config = dict(
    qk_norm=False,
    init_std_up=0.0149,
    lr_mult_down=2.0,
    beta1=0.95,
    warmup_steps=200,
    schedule='wsd',
    decay_shape='sqrt',
    dataset='wikipedia_en',
)
Each number is 128 + 32 x the weight over its row's rms, rounded and kept within 0 to 255. Layers, rows and columns count from 0. Numbers have three digits each. The size before them is the row's rms in percent of the matrix's.

# q: layer 5 attention query, 192x128, rms 0.137, rows 91-111, columns 0-127
# k: layer 5 attention key, 192x128, rms 0.142, rows 91-110, columns 0-127
# v: layer 5 attention value, 192x128, rms 0.109, rows 64-95, columns 0-127
# o: layer 5 attention output (transposed), 192x128, rms 0.0811, rows 64-95, columns 0-127
q91 117:063076106159175052160124122149124166161133044154158188181059105105132154139175166134144120073094172148135159122147074107116097158104162160125066186106152065136152133102094134107116130161160114111128140105094146124142136162113119133135101169140174138123162131094130103141184060131145128109115111163058153128132141103107137033128124108155142128094153162112105135128157136195114091103113
k91 103:092134100122144119157117100129152117133215067160145141168195146082156161158126129103133146100143167077160110218191071105168137099170146161063092163143119079125109134114141150136120092129143126163098121151097109074146154152159074145143131107127091096140138138109158102120141098095130089115118171130133173079118126158151074085098189123114104112014134084154097142160095111120104111124116
q92 114:134080125081065147104161145160120142131171158144128118135103203120134102135126167121161123158101104079134087138104063118122116122173098117088163060133050104145176102080095132132097123113100100053110102129140119159137121098158150166138150109130127229087120128144133097135171073127136142126120120135083082127161095155140119197177123109175153102049134114164159125135154167098142120190085
k92 109:109147126086101128155125139132135121146127156129070101071087115116137149097157093124144125172089169089132123170129082128156125132121133114140122083137096165109168146167134124098123166155163152074144142136174170199148040134182091129065201131149102193105091124052210127109203114150128106139161137114091105171094094189139104136141082120119107108094154109163081093107125128136129108155180
q93 103:095145136104107161167116092195142116137132170114190128111060100116176176116050162097118157088149100100125119106132130132101134131110156106145068095076102089129111138098123175140117137136097124075179091149090105156111161100078192152127106135098101113125153144156118094090065141148079162148183125122138164163120109125178163162179140163169139149086053102153131095128220103155136157110146
k93 106:072112096158126077174107159132084173131115082104074148106173126138145164113185132146056117152129172139082174091149121166152073079105094184202091211107147088152132124196154100091135136144153104107103198122151075155141102105092131130129227142176107141128097121127136156099058122145161100120154124121090122149139095134112132107155156145093134115152117152134137135132133100099108142092099
q94 116:100145181138127100091170138165115148155090158096176111068134104167111112171152162105173127089094139090117114116130104116147117164151095180125128125133193154167074145025079118162095134068094117127153141130150112139206106146129114120130121150135153166110102152116148178132117146113127126113165117147162157115101157143125053103089093139137130093236113096162075083129151147095129083101189
k94 106:097156201079054156097173110098092133100127144112137142141198160148129144169107129154072103112155139143140100136154088120167091090124134088194120092099135163107133137120098176131118146087093083117050137156130118092163155198134144084043113132068099165135164116094106156110138137157125133085153133184195159134111124164120140129138074122105175143151109110056128159144160118106100122102088
q95 099:107148129171157095140106105118150094094157149091170129129095147152172178076162060133117153088105143143175192180135168111146117132142028137130132149136124114123092182066125158126105137075030100142110189092108137137167105130175089116140101085150150115123150174137102127080125134194141142153084150113157199101116073135155132130105119111127163136155089115154151125157134135094122135104051
k95 097:130125156099141056089139157109143095167098157160122154124100141131169091150136126106079106082174134170168134125130075152142073086137173195138176148151138166073118088136098082147133114113185069095053135128099110149131127088095111135098108188130125192181179150172114126142126107132075142075144133117163139122131113109128127166170154092112137118051113076081155132118161120090134080192114
v64 107:186102149111158101149105088114113114164174162142125192084142158171135069098086159105145151061112141151147200149103156107196128145150154127103109099170141166121169081142110146080163124109107124129050013162136152098129124129117098149153022137115131129188132139146136121113147175166111145180148085125153091113151148108160114110098117121125119115090098084132150138122128110142074099111118
o64 114:149127096088122103125096101112090130153145131158178134074137153138115116107112114118212192152068148115087124168151142165124131158122154102134139090157133093170122125117182033167141059139095183082159151083138091177111158097084149183103147139164104128129074160132114126167121129122119156134152106151097089180103115194179155128091156141145064152157072107131091166085100167128145167142122
v65 101:131131173105132177152034144093115148101128131085160141085142083139055105126129157148146094102143125129110122155149109116090133181140132088206129066182088111136136144065156117057140136134131166138133202109150136078094114107151137161094102143129167142144077123124147134095144160117183135094139094092144131165148192159164196076063139115144166115180119164091143121165105099119100140085111
o65 111:211160150136215086082175153082149137103131159135154130105123131131075115149058131150152144111163153102182134110140126132131116168158134101080157139141201055129109109157174135157175102133138081161129132133142153115168132177127080109126072068147062135177156124140136091163137142096145196160154108149097080142187175159125124129151175129126065125153123126107165122150131101141076123146103
v66 095:142152133148120133140185153189104122141100129117162107161146152138101023107174153084141147121086124079134049101136154148177094164128114142245101112128111191140166114192088119117140117130072171134134133063130091157158122134170077154123156163138167097121118114097114156169149198142105121146149141124097117104103112104108103137128124192129117120086074148171143136156127125133119107180087
o66 100:152124157097097180209142168169093112125126118118122103100096089149138161153127153146120103124053103110157132117177132109184146117168135155132149073141117167048130126048128046112100140172158131138141067107145144157080145129151154127112105070126120143196180116151131088126134117143206125212153148098109130118066150082152161070123135132141144149141067128157115166128110100108140128129148
v67 124:154112091120139157080092081118123107064093224129117155143091109147129093127149101128172122086072130123109143104082192135180143133132143122082110089114107198135120112110125104115130130129110099100144195160187115187116135085129138130122168135132091163093093138152117154098145179194154157174108142140087174225149064154111123142165137098139065163120147160148170143137070121124102122148117
o67 125:141142127113123116212123172089153163145103132124164092094091176187116110104121118136137086162154169109085090149143166124172128121114124143133038164148148097148156070107110108152182030145143108172139130152180049100121157153124172135116135116119132127133131143099064141083141092100138087067123114213074185099097123097115134094121080129133123113130090138079116149142099126101095123134159
v68 100:211038124165102142153106133131112121125113127122134144195146114149091120127131106092104074028081144122124087105118134143158107096150125128072174146138139128143128051205114201151122108140199086132088147135164093124063135139139183103119159140207121078109138137145128110175150116110142125163092133146160119135113088166144109146154154099103140148125133080159108151094107121087087161142161
o68 101:142118076130116122114156127099175135117118166112204169125169145167074146134123138120144085209146109113092098144117192128160098120134188120151128110189123174158126119091073156118115097140116219096103126142071090128102193175135137152067178202147131111116151120114194132168127124118152084119134105148132102172123109101135167089064143149101118153112109126094127093143134105182182109162162
v69 110:138143125129155162056062121077126129141099187092169141084205139137192126130101152113125144114125091164122177107101152077109142142135121149175178085111130140129084112158148124085093100066107178057126078104131115123089178092121163155117127130119081133085153168162110083173114120228113139143092131067108148162137109124134086148160156164142157146121126096167139116101105191124165144136151
o69 118:129177143119177107142067096105142176109113143119113085129150146128118118122175122126115117162127131149118123152113098080171102101102162142141126178188068082142174128150132094203166063126126169200152130101149102143163120182114155184134120133068116089086092089181160161152143102099118125104165065172078152085114089133120151137088148109070163142098134140179140173097161105086080074138133
v70 108:109176141118147160113153106137138096148120150140120085081125098123156158093063107130203156045096125152149076107136110144133110117132136099140185129083154174148124153063107135176149163127136156111132121136117148178175120168097172113126112150124085173111138128095163110175101186041201163115143179152111108138121121157166080129106125103112154138102113047147088095131078081134050113129124
o70 109:114136129118147107123089117117143051141126118151142112120089127162113115138112102103183133132175127148063158129185159127162156132029117122161126211093106154133156063140144158145122139105105080119155142092127153116078151096183090094149184159063117129150117150183109228121073121166120116161102215142130130165107122124169131110176082098157118160119138131142136114114145119114126150128057
v71 111:159138050159148157145103114161128149118117162108144141140155141134150158122119107150077129079074135115118205116125147133057095224158168150146128107175137093130122141031113132129117099095173115066151133106132134189091171108140134093113102104119161106189196126159128107084099102090155140100065103126159089141115136092171112084196131180140089107130120151135149099162127117160154155094114
o71 117:122139125175108097115135134103155163116152104151125159125128175092189114168142178147173147112073132182138152185061148148127078114118068096124151136158118144082118116145098141125146159151121153186139163139165125137102159117089081060091139124138117115141106187157144102126150123126120177100097042137005148090104150121104110122110135085160058094129132071114119134187125111103166101088120
v72 090:127189121116134092144139096099114130077119096087124174132166168177171153206122143118093114102176133127100202121094178140119148094114139119172122151164069055156140134133140133133130152141111141133131095137116121146173047115102157084086102175118076081047139108139132061187140163186143136111134100108127184153135183121175154125163123140131160091114176077146138141086104138121099165117154
o72 092:125173127155132143085128200104123127177138106107118124129236119145178101112154093158153137120168124100123148131111114136119184100125105156157129125084134084152155090159121116188139097100117150084125136099059168109158167154152149157071075206121144081087064123129177126128158149123109125063158071193104152063112159114092106112150169088133154158138087128184119128095113100118107104116123
v73 090:138104133097121101117171149095111147114061120158085121130202154142088131091152140141140085179108142147180124140145209115092053149144203129101153125138161164125135161143086170159128132137145131083122198132142106041074107156172094096123089111118083136152136162102167157117132110098124120110058145166113150053124163104168129073139132131106158145163156093106147176076109101094152150142116
o73 101:092138050152136093082138114137115086122096155111128169116152111161168095100089191076178096134117128106155157116123155143123168152169149082123179118148106132119117095116193177083198136108181142093187185133140107112122139142159103190107131077081149170144134109105135143131102187140107082159174150048099148175113116121099101114103119129131169083132136105104106068163142114154148064094099
v74 104:059086148156146127129180137211106145185161122116142144090126110086131092114168145118098086201161153149141149130091117152056105175138065116133159123099138095126123120120102155111166157126120088101105148137086078097177124134160078156098142149168045156122184131113138096154114094194105144109146179140181072076158163165068143114126113097144110137161125142096142128132165133144136116059111
o74 106:093149085065151200111151122148103099057137174107159109146132069061116089129100107119108144143131126127148103137151139128092080165106109149137158084081097043102117127105157134062138225145124104134136094154079117134186081144109099139157133085100095170136136118130125129102102110179160129079105136098118139133094141169126113119162176131132185078157172119123083160104123136203088112098108
v75 097:101167130141173103166161102128140178147103139124116123069099118131169126177079084139132165093126107094139124151123072101111178078118147106134126084160179173126085141133159112193138109105126092151132157145108158160126109112107110177137105096144124165185171112156168115205165112067143176121154112160058117133174115089140071154045105154145090156165094138104122103082079122136156133050115
o75 103:088094096116127154158057092161090132167124091147151138127110144104089107141153122074172157120128159134049146138126099187152094098112096093096111167055080125189167125176158096163116173130092105048139167097126171093091065098140118070159146104097140079101113138148148154128148117110114185097118148152153163133148116164143130108145090088097172132151123134092149060090150080158126138132089
v76 091:138125152129093084139125141119131136111124088131118154086066134122155161091179071181131083121100116164119115148108085135215131151111054163130172156138125204116130095148069120104125088166111148079124149120098168154184086123095161172144115081146122220148149141153160147080159149117137111091134105144153129138140163146093096104024122116141157107116100148152148141138096136180153123195099
o76 098:146129186167115156142084078126117124105132136146045116119095174127078117160110068135167108153126154128131098168084140129109155122129147129160042161171128150110090132155136142127129125159099125056155105166137153123115085086140167198173156134161133164178152122164064061147072110105109195197093152127170114148117156149098149142088125164100177097146159129179134128094145113140113150098075
v77 122:135110133122152128159098113146101172121155159126160113220120131118109148131082145124073052122174199105104144113137141132106125063132108104108095102161062134099120098162125119078088155166057133107151142089197171108131179134117165162142097155085151086171164119097108094111068083191217153124149170059098146151128182088106158138120129142136106144126145115113134115107156144140160130120136
o77 120:119155142120134089159180113052109158119184109099180120108145108064146148075101091124050084116113090135176117148177179164089129126162144120083157095125118110159135150168099121136149092169133157167104096149091178159150155202082147107116131146161119095079146120087158155153134102065107136075149096137142112079136165161123129132122036131158129109167123094110139103153153172155112114086180
v78 104:051138106153143146201121080152130115182146142074112183154129099117095139145136122081051134084120137148153121074120161130115132102143149138158085093094173123155112156081105164130156112150180140103128147160049142144151143156129142142103098193102118127218064145118116038087140134164084106155089134143102159122102110130104113151141170113158153102164129107106149149132124142144059096104183
o78 117:125135139128092166100147131137064134145135113192180115148185128151066121187114150063110179156101129110130138080101155100176105125109158177107107068136112111094105104146098079120167158111089170120120201187142156156134136132064076182153163171117132119116081161181136203089142125165143110101101067124111047144133124149135080122165112161145102142110088136127090135151138150100141142120157
v79 122:151122116163139129176174114129155123101135202136113155122139121102122188143090119107153133173116088144122096158165177082179156151123131107156144140153047110094126146178139112024175117117132169143097090123153101096207089121135098074125171117095052050086116119102128135118122133147121180102188161124112185118138172111116119069148134148144119144083155076128079107143142098130129113139105
o79 131:163116126140141145144121144106069136133146127089119129148159063128158124128198083145133178080127092132139137102202145044068189157107122188146109156127157090158187157150178116140134111092151132130135140104101127116109156113170173130116096134148122091168110107139167102119144101124165079188096116134186159085133121093179122150146086101241210145114136139156112152081115119130137108110128
v80 099:154128123149107123139164086152146081161157096181130122152088138126087157160090113178180164169107176153101130160108139117074139105143125169115154093101167161108193161108125156133121162116093145123160112107121105129092095147122118111113131076110094146135177112097147136101119145105078250146141085148117051070168118162128154085072121105145141161217119142072097118117120114121062087116132
o80 108:140110078146114140132134104144104085132141164143172154129117125147152109123132147139130132042141177193141087077144120160093149134089068149186153089127137110112176145134171115075112156079113128135120176116110071089100094142149156106173107096135160174157115120068078165154060134170103155109137194147140160165120108180198099136155146112104083138152141061132076138150091153125112157057102
v81 107:110126118138150164132161132085113120060133110164085127117161176103137157098114048152049104139110123151122152089118129114145125107142126100168113129184135077109132101136137130124189114140139151163124150108125109178098153123151093186153187075098095095138072118122162076156131127172118161041130125150150136116074184087161153174155131103117193146098127084080127141125089154193152079177178
o81 105:140127150137199141091151182164080127120124094124079153130115187094173152166116117116100150110122107117134150113105126089059132102199094147117080141112127083158157061124130145109114108107130144081111178127072154123105148127130087177136167178071115099137116127106218131113125080104127171226107112128149144133123141113130123118087078173133128114132129107121091102138134113091110008126120
v82 084:141116095042119143095127108145129123179105104125133194119102098137127062122161190129125098134131142124106066180166102104108149124113097188092141116103054117154150127122114146147156077121162115067160151180188121116063109130060084143160091156144171105117139157075130142149160105169120096164144136142177104117114219118142124102166124099127154130160175151134166142083117111133070145178096
o82 092:137124127108090087083089105111161141086121198092105143090160134136096089126096121098184114164106164150102080156123156130145124084118125138106116120093178126160062156049140125118156108156148126157105105124110141127149149164109116130062078111136158116089089150103049093137158179094154074155173175150200069120123173124125077140145109176084161118141082137106147172123124113201168120133172
v83 106:034173128155087132069136144096161103116175098128120133162108136124123129071165195128120121097137130083135150167124136112177171145111186148037141119086124079168168138112107145125110110150163089121123122122148076122092115112123140120121188154164108163125119154142146103166124119102053221086125086144133158074119067190134150083102135109143109139136123131107138128119130142117121167223139
o83 117:181147083207120139117115122173144155156128139127101130130107187149162077181177153104096121106137143095130064103095155080113088136121114120174074099096116172160168187106127186128126155119052184100138121150143083106120144163130109159132172137124149142173121088120106127160063164118104114190138125141176098142107070090151105166111146160086110119059113123115053157094096135098126125097098
v84 088:160161172131141156143194123141101122082073118089121059204100137120107110176132162129063166065143117184124102158143080110102154117114152180160141127101148103097150145133157120100132106148119083083076128108138112076124074126165137148152109125185147141193115133091060121132066092150110079132122129157137150182115128172147074159109167127170114196095184093152097131122090109131159119110128
o84 098:184161075134170160182108055083207095106125105165146128127116092082119153162139068131120122133154130114199092160192103109184117125132073126104140175142158135137095188166123087125185159117106121126130156154119132146133150140126115172117141149061200113142137083125128126157150114173151127086118142115180116082136127097080088104188137141142125120153129113150123108112183106128209119166180
v85 103:104091074114095155085156097140157122187154109105100092171112140162110110040090121120095088175063128115120183130113154146081142095127104134100092070143134170164132120087144138182146137097106102142145111101170124116131091115139066156111188124129127145135127123144134126177157099082127147162106108129201149206150218127097124155095152161145200099132120150137152118153074143116174128177162
o85 112:100160147114138147156107087169176101178156174111137159160135174170180134105079116153159156164125125150111171146132138125172134082108146121162052084043095176123158094103212129120125141136127137176145175123141125094159103126112116122160136074123166115130119090109169114160145071136218177091137145081133114108136127117109131080108128168106057136138099099142116131183119172135100064172117
v86 105:204114132159126118154065125160134042135132076161115092100106129116101140125066160121148072119110143145158146144105114091171116149163103123166138100171130153104068130129088161179107167104137108146114088145115158144105093132126123144101136082079118215153086135178129086138080172140068151173121154125107159065127164139141100088139167142175101107201121096136147094119126149083102201149109
o86 117:182161108098116121129118061131056100101125125169192140092131086159168109110120157133146127154115097108075129140093126108130115125083169150189090134148139134128147108173193115153147071108109170141117136082095130129123150192115133179161134109170122154143081188139128176117118092146097106062114173090091110135134077159140141094115214135127118122108151090142137096215158163188097134100083
v87 109:209159153134136145111143072126124145073171207151121140066061126076124100163068134131107143120078101128145160134122109139195131135109137101153128093144121114113140179126145148097120127128091147168153152112142145073084122110120137117145122131153092144163091136116107109153080097154173132174146136074042138196087106150179108127133108162104190103187146140218120095119113194112133127142126
o87 118:147162136139181122134128134094107111182088100163130100131115106118131086116104092099122159119111121141131140154163111086194169121122120115132092175141140090106138148148148132143152052144189076189113146029176134086119148156136151119139103153120120070156099191096120138145054078168124087119152086131114147109177126072148170112094090163126098147174181177117138151111164118070128105207114
v88 097:155111160099170138078135074183131115099115073087144149125107113168146173208107101096078095196158162120135114174154192136111084142111161079108140123132105106116151043091111148148203111171113091101162107114193124139126115092094102158109097137164132125162139127140092172177091130105183142089141070131169122063160093113118073148119133121116114128141154073142143140177139123109094127161141
o88 104:176142090143087125120140166123152083115157113068140103120080140113167124130063069138148121095125099130115102128153201169122128175161169069184130051119138124144142146146129181151154165156153172109104164125101138168109170109102129108114129179140098114078080194171096093166195112102104114121138123151174124089110142179069106142199122121105082147165120112134088103187140133166118109139081
v89 104:066165213165113118139110091107160155175157174106117124141138104134134125149168146103139115128135160080157060144083153108101119119097113139110116161132121147128170061175116143151160101119159124114103201134144133110126154147136201090116052147112154151149066104162124159174086154148004138104167094083094128136170135115169109100129189103114107085110112133128114149118129117134077143107092
o89 105:151105089129084149114113166133150164143126100170127120155144132109074101146098106072099141154105135086141128109145122154157098202156213133111099099147128131142194083174121101103113105171140104051212134187106137150119129178103150131063141090117150130107117154093107114121129097071108092124173090101155035154138126114158073107180126084076101148097143110137151162069138159126146161123130
v90 098:107156173123094132130134121145123164121189133141067108090131122133093093121120133105115150134120138128120103167140122114046139064131121167067115209101115115082144184039119168188081135089126115119139085135141148172192147138100160152140144097162142117160119091134133115105165163094130142187156148106100095085220138145112125134189104137139147082108099069143130154115067139150086117069123
o90 107:089064100134095100149108131158117140145159174210147147135100112154113133097114102147152142176073161147088153113158081149115094126125165101106147121073115151125145160130122136114056135138093079118160137104077127126145133095119100109120144130166069116128114127100154164079107172112065100094136147119139126160137132123121085093224101136079091118079106126164120231146140150104213157093178
v91 106:120090153113096116131150144172110169115145129136143107152174124139143101154175164126099167186151142153113166084101122111094097123181106140153130075159126067193108164150058125129086116133141118128110124153080114139148225110170088137134079130110136113090143107155143175116091150083150164047102085121020102085113157132116141111083115109161159179127109118174138117147123109116049107122152
o91 111:130120158114105146072158152119123093105153133116146032116160139105105143130122162109111123113116116137189111148117118172103077174155097137158201085150071106152091126111075080109105169175134150180078192133158176121126120117128119119122122105155143168132127153149123108186128150072134193166139167121087158181097161160136085087135144127139169141131137097153022109112138082057128157127098
v92 106:135142121169121109168151163119148151102091181090079104221090115151161128141065137146140122055104121149107127186133104113160135089134142103140125140133123131106132126086091120060124140177122128124176132101131085000084170101184141120109104109125130176124139119103144152149122158109068104122152152106117176131127118138135157147198093112096184136112129165111151178158139146081165141099150
o92 105:207125123125169171198144147119106155177110141143162161156141140095119123099131093135099131128141141104133149106093117056135127152127123106094119138125158100163174115130093134147156156072156102127086113156115146086117163091139158112128078112096122141184118089120177086142106113152121151126184074021164077118158123135116162113122096095131101066156089148031152075098201158099123167109137
v93 095:100127184138119109123108085130122134093168170131119118172193112159126108152099129179086140174113124110126175091104120098149128156145086109129169067081124173092164081155095120093138088150146116133095140111160153109097143108134146120112156047119114125158124105120141083095129036140107124155166127151151130169141119151100111255209130135162184103134137102144099136143152107125147085092090
o93 098:179105097113110130142106115167154143086150101133122160107112135102101109094220092182061143126101155138137158165135121152139148125135160144112070103179080114165106135114094113089145107126173165137125122123098076183158148164108117122158138121110101142132141110137197123124085000127105137082110108136155109157088126142103193157158125055143093121154162115108110194136163078116086077132145
v94 110:185122115139166154113114094105163083129177249155192111150071135121131111159059115144110094143158100125106082124080175159172101156108181108152102099148129128159113100089098105125175133108163140126172114168145068063130181133109111175102118140113075122107168101165133104166170143134098109130136127153182144121141062143125131162133120176132154159053129118139136146121138089116183138141087
o94 121:151168089127178116199169145152138104198165140117139165102097131169138145108133136131053157144132098122070143147122149123113107135087141121124107135148162125145195070053141103123152170102188133139123134063123099113107196116074130117131094099140067108092105151169102141121157087113106064124116072168150151101128100138128171094093107071137136114120146185085140099070165102130066095125094
v95 106:071177076142167077132136139202078154201117132166136149073146146106145124114127147123170105106104120111123092184126126124153140124156120130142145174105128112145131121060061124115110095087147103135145196173146176064089110147184133150136145099101122142187118148077121103102144205144070164104127090174145120111117107190099143122104066133184116082144109091189124114104114128157139134091106
o95 114:138163133112121140120110115166102138101124143179109155116163145120102115191133144140144220136110124146068124155132162089150045077124144120164106096124124073168054200129115105095127132137139136052166119138147159099116112095120111082122139141134133137152153172156053138058115169167153112136141125081136120186132105165143154103113159115110161097190101083107140212122170116127177107097083
q96 081:129136100113136141162176096055128160139169110140133109170124124167144152047156131091073076146112134103128168204156117129133151036109156179109141159088054136132065126155119103148185102160110127193114133086115158090114115139128124112086146139134142129148113129123140079080138095100128073097128166126115132146127059122151120043133102114116164117109124169155141177143161123143167149199161
k96 080:140108117138074111099136116125131137091143101170139164133084122122159138160078154155067091119081116130156102137091078119101151162137148120044079110124127226097155098073060142167134132073054126124186170094126141102133147134096082124168110090191116106148094166119143134131164123162125096121086093152169066085161203109126121153135144130123104144135125139105112177168146188116142161105151
q97 131:145131168132108125125196143108125146121173100152165158149150129157147166092162133105100132151102097089100212142121175104041135113129127117130146140124186155160107136188166203065125127136104062147145081108121177086119160130118108135096111083137114122139118103082166052113123099123115187100149098121148141126086101161139146101123151118114162045149112178109066197164155131111143101093158
k97 088:162111125109181131102065151076183134150119071125110109132110147107158095105130135133106101116089097165172065158116128091180122162104164119122087089152157116157134136122095131146112144156162119129103162172161123186154149153124106115191119108081102115099195108129100161161106177160110123184111116168061059110096152108196157180112124083171169135133077113208124111127106169122148124189121
q98 092:142139128125115127156063129178120120110159187114054143166149136128079102125133160133162103140190164078133116166133124168150094124134111163111130137085069086157141140146098087136172126130155136145168173165141123147120161120119136123121115191136124113078074153201100168134087157119132142141074125128134155145133152091071167104197129121077114178033131126099169048118087065132134142156095
k98 116:121123127122110134095162119137168191104097145144130102148107124167154114136147155098106095143160130173066144128102113089118140188070127073121076059159163110132142145143140117116091173135161046143134144120105209121099109174110073072194136079088127125116176121049102084135157164162083135098116151177110064168127127140162145131116139088147140123130101083167094177166141174094153147137111
q99 099:078183157137121172121098154073138090160114075141194148080090156127132122115060136134113140142136095177162069134113153106119100162127190151086109173131193141089162167177118108149081107123128144091035158101123089141092136129149207168161127139122121140145110167162133177070131174080129142151121074101121111110095096190119111141128125123116089156128082141111098134160078109156123154132090
k99 096:133119166124077138093156114181146144117176172124092133141120106125082169116171187103088142080125107155126130122100150128178148120166077140096120178044147066203159143107131135094125121083151130156159097092133191109141106145187090097114100108112150118100140115144161030124167124166165133067119181106109155078175146117083120153074130085124165131121138088109074107136139110100132147142172
q100 085:123117088107183156178147055129142104088139132090093127158075148133132098107145140080148128084134149122165103145160123134184102129148086106120156028173139099105141105063092119129090130099116128190100150131135130095167082095140148171179141181120179089178120151178071174087104176166110131096083140118152117174062097149126137141138115110097111154140140125156132114097071138157106140200120
k100 087:094165155098163122071136130123123127208080086122166167082093113132149091237102132135174111120149124172128122158146087130159127221148114159124104139162125097071153082137076122149171114157129070083079128134133114161206144152135153094143111136095106123053182129076122134137146074075159100152122117121120120106169119123115132135131125097180073117121107129109092112111159138110100104172134
q101 099:151164083100158095133120078112127164118094175127065131161098120139107128130119149133125108143176136102122131159172088134141118119139137125043125151133118125139115131133121045163146126140212160213152205166148145135155170092124117148112165127142104138115193150116113118067113133105116103101141138165117186156180089115116175063184071109098142158065145169094171101133117114092121107192137
k101 150:085149183161170132137088125163098086158153093115102157128124133097121124082140071157178151135095152125159153138142124182186090095171110170152145118167160107149132128083116141136152125112125152093070090115145075136162149144166181148144157133093133145137105122170149149135110145092146118176102120072114120066103116167091155135119088181115107116148122179125151039017088105136072075167118
q102 092:155140094123149128069137116161118068151115131180158087155122110131188093187061156105158125104145149148152080124062094073160146129121097100120121137120152125104132201123108144150178154169106094180099119127130192146127111116155140146172121108139110104067194127135124121137113202069105122068067142142136099126062082131179191116154123080156189101124089135141111128153127159166140144148112
k102 160:120145157130130125138147132127161183099124172198145099133135104136127126138130133086109120153182077142011098120087175108086165144043159073130092093128121152104133150140150137108128139157115068136174108092105191116094120103072097082163121101142111159144126108069094078118154149187121129113144177124137144184156152129154110086093173141145146116110108110159112204147162147112132133058092
q103 099:102146165138165153095106213082124119092178086146169126117108141145128135173197115143140137178126153173114194114097099144137121129145099093087168134143107149181086085170076130079133099122167177119121123122107125139146170145136134188098132105108131104122191080118167170060135060062089116123133168105123153093111078102136155098089083086141118093105161088165146170094156147123112086107102
k103 095:214095117097133103164171192087050114091201165141104073146120118106111067098143107074147138113118166093112084124125141136130143122120133121075136081132110061102123152108151179112120150149134136154177124119184159080125108104125124165114139092142155127167104096156127126081122121150099159175157086120145109138117135165159147104163140159101113174161171179135052159155140210116082081135138
q104 099:123182136115087140160138095156127092179141101138124122159077087152128133208109148118158097140087098130137152120114131121101117070166115104123215120118147128113137147165137176203164147090093147173103114137080119166078166126105108152137095107132155155150095132173114140124096187102175082083137077146084053109114106139203136081047119079145170156159124140132126097134133085102112128177103
k104 100:129153152168089136133125121119071150105123140111137134148151130142135160132137105121100098145147120128135118154101132133137118092111195128118121159097079140159101112107158098122150186087090112215174136066097125082160131112049107125054214074062126139187142111090130097085240150154102125126136140185131120142117136156120137094133123107108146122134062162105092116189152147161180124133164
q105 100:104155157062114139115126092117139149118143056097115119106165116137158108105158147156044098129082099150136133124120174172126125099123149122103076198093108150160103144141133205109144121149158158118161140075119116157124189108151106090117158104151166178142038119144163107036108102130152123117145132190152113101141048159097174118150102184108071088171137165134133102106136106150106102114130
k105 097:156103118098103133143129157080131098158113126144120138145091173159201158125117090152115120228112115191169127170139115140095162107171150103092091109112108118118110101135135204115130142142237122155088093112153132124201119144140140154117085108155108114123110174136059118128114131133124127122117095085069142097070171121137131068162145040111167128082102171168140126121122169119177133108155
q106 098:198147128124127118074089118158093121203172097159148143118129143092145087145175197076131182126097104155122130045129141136181125145118108116116083134118152197128090148066148137125096103108134086106111160086147168155101192119120041147147138117144110114110157148185091177151125187141145202132130092128103139148111183157140077134059146132105107126101141107148142133117094139157127156151087
k106 092:109115176154092135124130129125168077121141177130095063147104189149069080111130126123094144118083163132194200125056114098089142167150092134163146167117168137076127171133151082103103102092191176117102159108169135131122114132171174173142123119132112114158097082110115122122147119106119145175125156181120130171167126177091117131123062093132142175168115081120201113137090109097107137076175
q107 097:227107083100184109108125090153119119117160134083162145163095125093142097121134118099104117084148157117151104168143102166164169111149157122080138094116138046108135115002131160163113108136114148106125152165136160083092159083090122105102099227114081107128105115157111168133110093094146111120123143170129149156124097187151142173137172109126095115105167135155106155114145145134119059114144
k107 094:110143160161158163133139118092104106097137150172090122141124164120141137109106072109133176128108147114133158172144157061073090142138082129161124109126072149092190129144106153112130137148109174118077109192095082092134156167126154122198185100133087100088078156063177153108090171171133124077163143110098169130110101120184108101180095123186097103149114097131178081137132115127050166146126
q108 090:140135135147181179108139077133114134143134087090182084096104071126070117183111097182110122084116138139176142053129122132133092144161161071189153144140129161068089137136085118128161185134089086126144138123154096099140191139132118124165126130110153026050058138128143134144085172195110131124105135135108122114072179153130152153101131161152130152154121124153063106145152123112130121131119
k108 087:182109116196045115153165158176132139099142116113102108142208153127152139160095120147139146112142123106143168098138170145076121140095154150204139118151099144164153117117183125092143147078114102126074123137120134115103082155140110100109052160135121108114162052072184176120112101175118112086111147116146170102122159113096134055151122139092170109120080109065177156158169092089115109138115
q109 095:132149157119157104149120136124106147126143191165128095123144161117134143206111160183058098106121090102101131104121174122095163105114144079070106142153082051143080150129125135153088108124132122108165073134145178195108148120086138150129075141070144125140179175153129117130144057141081130088157125123167150183141170078098086127167127156088154112079174097112143147146140108098198152074146
k109 091:135113092082209153114158138072093069122126134141118081155155098099102125149132137137166090166129097118114093176147167107162123140092133182102083094118175210134157150122117100159138125111113145152118176121157062141136155078091124162152104143200104086169079154106105136133106108120109121227097110191133126106137156093109110079136135091182085121074124188149144066141130109151126120143146
q110 092:143093176128143097077093156152144105085074147154151106083086153110152138131115163139180135123151122107097102185158057179122131180106131179132123163085118145136140125094132147170155160139142148095139114128120104108132060153134157120153095069181180039150117170053134135106044134161098153079092111179120136141130134158181075114118157097102153138147079126104135134108192103108143094103151
k110 094:122093140120133193165093156179088124131090092159119154129146141138058130123086124148172120121101155085115132145109124195125165123181082124107114153078074120169116092171140133147102144130116088077133076109098149161131164127082168118199189135132114078074075078072136173130145146123152126133075151082154102136147129083088179208119111142144135117070133121138082195094121111136152115147109
q111 102:172109092136130073130122147163056167170086118151100141091081172099199137149133150152113151158117143111144143105104106105120104157151081174151115113141127140127066123129064108143137105147114103101081128136109193141132170118136194169149132056094126117092139154098106081058153150109102159154101146122122074157075051172179138107054124115162180106116146050155127114148117150145144125137149